{
  "n_layer": 10,
  "attn_scale": 0.177,
  "init": "uniform",
  "optimizer": "cautious_adamw",
  "beta1": 0.9,
  "warmup_steps": 244,
  "decay_shape": "exp",
  "batch_tokens": 32768,
  "doc_mask": true
}
Each number is 128 + 32 x the weight over the matrix's rms, rounded and kept within 0 to 255. Layers, rows and columns count from 0. Numbers have three digits each.

# down: layer 5 MLP down (transposed), 768x192, rms 0.0266, rows 637-668, columns 0-95
# up: layer 5 MLP up, 768x192, rms 0.0464, rows 638-669, columns 0-95
down637:148110125101139133155145094141105179144153078138126085168104118093031092170133098142109119155106180059168113144183141154086149139139098145121190128153150125088150176084164077132111091122106154177112110100110140074148068156118138175143130126055165164166135134134171162109114138122139137125
up638:134107104111167109125069095132132141166146144114089128197110136113119166185107151116149183134139154111127141105111110119141148161159106157079160188088090131122154116085121133119217128070209156180093172141120161115064112156154150147088127088187156147083134068082140178079165076126162085103
down638:124107097120153180122087102077090140119151176086091184116156060138130166168087120135121166110086197140073079073142058120152102155136080123156072084099121108097107146075159074132119111131145139189147119149086163135048119222109115083087150143114163087153098170132132111131156148186115139112
up639:100107160117122075145119171111140135096166124167088150093076109122135147096124119058096105120126100162123148176086044110122147086082047105107145146093090085116166089144162141147134187156084121184138186106182126162156032184150085083098193140129102126115138152149128131112137117172133140131
down639:118202093094112158083145114082070162098116210150194163106091116121137150121143097054100135099120138092137168153116152181102145141045112073152149108155126175097153066104111181156136117110102106033119098151173138134134184139134117139166107156117094103156121120148108120149150133155103140118
up640:173133143151087167133114114058093098131064101194163133089120085126169133124097171139145144072104068190073112174123079120087072191117105094111188070148096119156116107102118162098182152116146092133087115131082119026105157085157128189175190160155137104121159174139121150153160033126137137110
down640:192111184093131049112110157197206083092186192101154150150136205110093113142099157142154098141193099105182154082113130086136134131133095143127127117188135148187138171075121158073114129094154143140152044109170146188151109124091112135065148129048113169111133150086145120188127139123171082052
up641:189130097156111079126101164103109170098187142098183090087161099122158127164123139160196109122142134142149131148135115124210086138074132112108123101124093138202123110123185146109153133088098130102088065091131088122082093141115188158135167133134166099140161081108067103092141108117119162076
down641:121113123114128168126075088116108128153134127110047123209139149114178153150156121133135092125135086118109126154128133188058114158131139050116170121164183113105172116147141102176143165098147089146113130111108077146122145118138157130136092108214187165160108109111118120115092136193119143183
up642:140133124111114121107113105115123104123126090098139123127140099094175163115185173180127128166136101099055141126136116115118102197131095049111158135117147162209141164198114164143149126148217104123066089142086160159131117132119117171075090127141124081087111157096128137116084121116068134173
down642:072143170143109099201152145116119145164135137086145097165103159110146128112131153143169122117139169169153171054122138039128084168159082255132118090173107107108115067104134042175112114116073128104154053083142150184110129140120132169183080091118154143173085158160165181127106140134151081146
up643:146115061152110084085154112142108119130157126107131124122100162204129173154130146097142138157136046081110186099142117083157081187117169122092114095100116119206159149182157107146109136106187128130097185110139119140094131109159159127094087153144154164128105140149094101089108135113139103157
down643:114161159069166093107127168196143176134072161053137156134138131105217106076140138167170093148120127155130118094106175164127151131149068165116123155116160123145150159137114158119125097145114150118123148145157122113151120098066082144084158086123107125121127163127190127109134124153143136157
up644:152137087125041100112084114089135046114113139210161198112064116176100145134084089127118118138147089147132146146176093112097080182123133078143110191111111148218165177160150101140097108109186130188132118102142125111147102082184168104118138163146091154131122098064090087123137090102104174116
down644:204204131156148078183122117120171141150163143137136105107091101117153088113092069170163124145146119025156135098095126135149132074170161133091165108104127098160134237109201152114063161155087096182125147141178128127096117174119169106169111139120147093092202206182113143195085153111109155103
up645:115149116080142136137096090170133149153170168149064113176177058121165121166181118102146155149064092180115170161136168156191157159124031146145149177085105153099154065124116129176156164124181162139046098160089071070120152168122108109125131127128144054085114167158035170149198203140094091150
down645:126166129112168169156153185116119108137097064098155112074173121119143137071180133194103136145116156183134097146085157161137152117055113118130139120072166131135095054140208093131131123192089093065128157113077169105117157090148187228137040100143095065069104127076113089088085094196089117230
up646:168079152100172159152138168122101114118178137137130120176151075049184114172088132127152109146061112122107115117094202176217147137129134082124106144127107187143158136186086126105171146152079158134135153168088177139080121124142147097083177053127164104081158127066158110158129134132078138128
down646:216098163157141101181176152112156088111193144139166131155097143105065184130145094147118103124171095163112133069153093028153182097128090096112117169111091156106154133093153183050124126143141084156051087152164080169071119182158169109169085140187137090144061069132200139161155122205158168065
up647:099154121057099111115119171097140177156153101146149101099156122122114112140146171179145094163139165111150135181122113107105070104165100087131143094160114113125176161141151104196177126171083134124116106092087167174147102112143109107082131136091153092073084082181119100065128147076168078152
down647:132115105157122136159151135127132095151180115135082113103164115144081164109144128040176164060137078132123126132126164136156154122079149169182093152070127147160108104060125145132134109105139119069138130108167106108106135148118130102149134080113164209200115141122117145106096153151131158145
up648:122117149165118133088087167141110124189159161139142107133150118125115133081126114124157157155059116117162152134134093099129163163156167083147155091142099095168135099101210137168119184161085094168156093103165151126101107137092112100102198121125160108106099120088084165112160180088104139115
down648:172149103132147104161105144136121120189140124043183103139115154126176108153153141151157091143114143138144116089150183077057136108111146122099102103124116129111096074090156155101138113112043128142146086149113056126145115142136156120122134082130079075143159127121063090080119161145164127104
up649:113117093089142152092112115089181116137163137128155125157102126123160096098126135183198071103174167151091122124130202127107126117124091106087121125157160099188176095151154105144087109094151139107145099160136095136132104172199152132103157122137138122140095141100057164164135146124084121142
down649:116148111123112098143128116105158105113103131147111171112128081160152122179155099141124133112110113159129086177124118137134166144125095176138173101159112154071078156123111114120116103127162135171109106058113155064109103131107116092148160141121122100094126131054121132119170068119132065227
up650:174158088069084174131083085150146161122138090174110162077153144160087132145140150158148107109139170123092145124101105095174097106151162087113149113130100099070096156138132079082151176177106111109112134175121172200130154082116100096147076138142104087110160123110062157144091123122145094156
down650:230150112147109089143162121120105122125176177099137160107126134124169135123129128099200087115141133169131117134110136180118091129121148127167071151146185156119172182151142165181136124138091160135057116109119117146098114158138106128164116143087120135092128102084157112106180172114111140125
up651:166173098116131082091110138102175097165158122101150148137158071132190174120201152122160155124091158077140093170090069138179125112169135164105122131130112131120136117130158150107135147117085098077141093134135167095094150150141112081148143085123108128143127147164145136192167116201150105126
down651:118159152125122164110145130183102141054049091109123162084104140115110166151080138093153137141161130111087131116140114147089120148142109095158124143119154159145103147156132136165133155130146167147088143125160112189138138117145095139125131118052157155152098169146124139086129123102147121125
up652:153135124062157136130143169143120104051095089112138190119156081112074106124121143144147110149140133152148122096058100149162138072092131093151184180128139087116158121142162118120123131134162108132127187127163095174110137060118134059104162109146123100161145145148157079147150116139155090099
down652:123118181136162111056119118148116107149114062131076111113130123129153099097143139140127150148122155180130096128130122150175104178112120064129120144159154137129156114104094159102149087147136157117065076145128087141128127080070107155121110109096135115101151126137151103137133090181155127116
up653:114115164143106104070135116119159101170139106114073118145127118101157152091110154192152153181150130187123108178081087107141110175101107105154168120102145148147173133111149162172108084108151127176086148096188084104104124145204125164156136122138096116153120119145093114104182189140155118111
down653:136092188073151081117136149082099115124121094148117135108111121114118149125140115120158104141126111132150140136128164118117092084130190158113118165125140127122125146155100063163120146161132127100109106119111167134137123126100133102121132087143186172129091221137143209086087079154133107126
up654:119121083117107156100152073116121113124097125100147130105135109095127086092129112110162096147081092151128122084097127108101119106123123155095164082088145160098104111165193161178150210085163149154061119127125156123160105139130088204114133107171103119165081128069171109199108114158176165110
down654:133132112137125107125135111123117106157128108184126130088109118194096145190135123159140120207138173089141059111081129122133128099058121150089134098120138104093147135157142069136122118153113121168202156174100045072147135123129069165114165145122187172131163079163094146077082110117153135116
up655:116097130089064144108097174111090153176102183141117200098116112110118132181130120112124099133143111115096115150119089077144121144129080120148146132156141107174137107172170128073182148137117122205135093104195092106086120102134073073168094171136077135079092165172072157061160049138154108111
down655:100110116200084115067136037101163155095079139134137124119168139123179118134171129088038100094164133119147142074156159072113141082066117070088108115135102164124129080107085089153097117155070144106103160199201104150128209157177169133167114110156114124150124065142017124130146071127134107177
up656:156118114118116139091131093157113085142123138146102180107158086129133189215182136111165122112109119158061092105124173075135143100110128132107154165197118056123154142153137096150130194163114197098076164160085129134111183125098175076133140127149148123136073060078083128092099093125101096140
down656:171155101131189141151119105131154130143154086151123083145110098146086135064127186125151170171137100137116128122113166113175079171140124180109160123114108124152132158145118150125120181142124116115141167113090093135089156130110130056132087128136103148031118081166110115078113190151100204092
up657:132173130170070125146113085130153102113144151156075116106147086105141144143135101105155104139108129126147120087142163126172101179125142093100118080115093085146122073120174124079184142182083116187084123116174094134141109160103122112073125126141110090065110097170139091140167155143141069120
down657:156112104116121108143159120101175129151120199085111097115125133214124080156101123155086147146157083068164125137179129080146191082109153176141162146107080132131124131147135162162138105113075095137127092046180192133109084167102152113108174151146108146113144118136173145117101147102084095084
up658:197106140129069121118182101102085106182182175151152154159156136142131094115151121194113165116067144086115170093127142114169121183198076138126156128133134074210174119132139101129162184154124127166190126145142180141064121117097101143128151082117093160105110125120173129118104155106125078120
down658:068161124119168148158123072142147142128068123237116117143146088133079153116136101059155116166095102119094121135162086123127145132178082059103130141141138147063172099210128136169148185095157113130095138139143170103176174157214099134085097152136160064129133107173112108134116086096092126208
up659:204121094121114177075158148143091146141172085114170155096076126131102078155135094191132158101080111173123088097197173096151140128089170134145147113136119145118160137086121123102128143148117152141138115098167123135103084108155141083105098111122176129102142127130075109072163116142100169084
down659:058126098096145101109139103162159059119148212151151167090150086082084190107132067081129089098135108128121128175130111104147098065075101136057121151181222145143111140074145103168142103158219142129072169127169143164127106163123138126078138121149156162153083067159109063162175130124074077121
up660:118111124118157059140114149147167089146145144161075184153179051145096178153188125084094124095082116159116116118038131076130047152123120139105122125077123127124098097191236128131108131090140145137108206090107108109059147100150164130061097081126123138139078119065128153175113121138137178148
down660:076144132150125176130162125089134156169162178130114059089110145084094115104144164156147067154168174121116124155115173102103086095093142189031129125140156119228161204116082087062139120095072068115161145130129133107165163109100158082165104150098116157185180081133131059099106140145193099200
up661:132176097155123104119110113144073056126146108168094116128102109082144151068118148099123121082098111150097161121086106083144088145167139129150116139120164163137121150147145180108090103092117157153109101132122133130068111071130085107109167135107133083117144103146156131070123114157119116153
down661:154138102079155108145137074080177165139143140128179114128115150122126145131103105116114135135116091144077120136123124109138186077052142052141143137126139156125125143100104086165172100154150087123160170080157126132142137157180121123119100123200130144088125068091174126102079114077075097115
up662:146140155105106070153129085158124099146154101147132100160153088153146165120161166156169127099140118088107101087128142127102089148156127108081110159137109134182192086101149132129173140133121193202166140140175116095118067096182149122114213135134082131164108169143152168102107109127107192114
down662:180125130162136169152131142070104199122106200118162170057092186104134134142107106089104141092100161163163114152171112163153106093115162115125126183127139175134081071149137064121088120148100114151072099122134122085137132079113109151113137100126111090123104141081092122149119123139134096160
up663:081118109073131062200095075122175156161158086099066154124138108093136068095187111132179180167121123170085136146121148166159066151151120065119112147063149196107074073166148105087183194119156173139167146135094166122128139091167135120132053110090139148058161115044159109162107170123200148165
down663:178124188157088157172123129138068121168148114077221139140057133096110134134123172156061122129144166087108161137109166206087121163100101161161121145137059036097132126072127093127154176160086159114111095113119131169099145070088098157139088172105169158132071175124164059097153137133085152103
up664:165136141149140132076149134101135101185174158134141132111162070089146130170191137137174128081121176183089086129062135111189121124140100078144184129113140102191159117097092147148204130140138173082064123085138072108120100112136076137098123084176099143103143130111157153052087134200089087151
down664:118127203132163074100156139138104133124123159106119133199150079101110152143167211139140139106135123144134134082160116133174130132128122125128071132094113116186151138099125142083140139111125132122100133105078098159098093149115099129157119151181068083107112121111148090157145143163137122252
up665:114177146147133134147107159108148122134163147119136092120141142089111103153161071145133133079112139100172116137102048080151107120093169156108106126157128119072163093175114123151089220136068157164127152127068082133099118098143131174080152169158121091114112080122098119065134176132121109107
down665:114091123098170131129112063143103169130105136132136110100177149094220131091134084136107119119073072168119113122126093146153203131099125169128133117166102116162106184088125173123092087192132134118173070148105164145124091105142155133113151103112064147149166176111141172177133176166085071120
up666:114144087143110168084160106121134075080158137117119186119122108147145141120069119087179214075148112042113128180133120099149067116143094132129184163101125130172106138175188165180140150098145160155110122139152095113137142139140130125129130055158109131116107120111084146177140162150104058106
down666:139142143168145137123205155145147141146160111083105098130111163143139074083173123140152146165093132112113138151108143108115153129068156120096153148101098089140106144100150105081146121185184087116159119186116176116123076128108162126050109116136102109127079146126148101123147049144126114122
up667:144131141100075106128107174112185102119130080111157081110134085148131139142163125137151121154096125161160109186047127041155149175136127091068108069141126073108113108165103142142079191132098089179108181092198193130143134139087121123074126147161154066105153085105147121145149136094120119130
down667:159126094155188133093113096081129142131166102124144166056140140143110138072107132121140067167165112100106139177113126140158114132148142075110165090127063106175161175131172163067154123121125099126132169136142103102097113124060154104186120183110078175115135127085134164128108144167074109108
up668:150116145151088104120134136085135117067163074131103136079151122125126102097113150112097160127155101174095159128104079136094127134119113122161146157102082121156140139094180154146120184186125148145099182151169098146101132117135056181091147179113175118121109135171197133119118095165043118094
down668:101087117113075135106145113143133181115205189126129120146106128101104131128091124063142139128128136119120129186148091087129078118101125086135085060101102141116131148136110140127125135147121121128122113128121154066145209130162149134148128154170166162146100107174114156178203127075123051100
up669:106122142090112129171108155108091081097124136153099149102128114169099051118128128133139167131120091083111096137163094038097148154109118127125088105144113137124135161109199149186154147095170166145140138163114053129161091102193095082104117140136143106094159130143101194188130127131126142084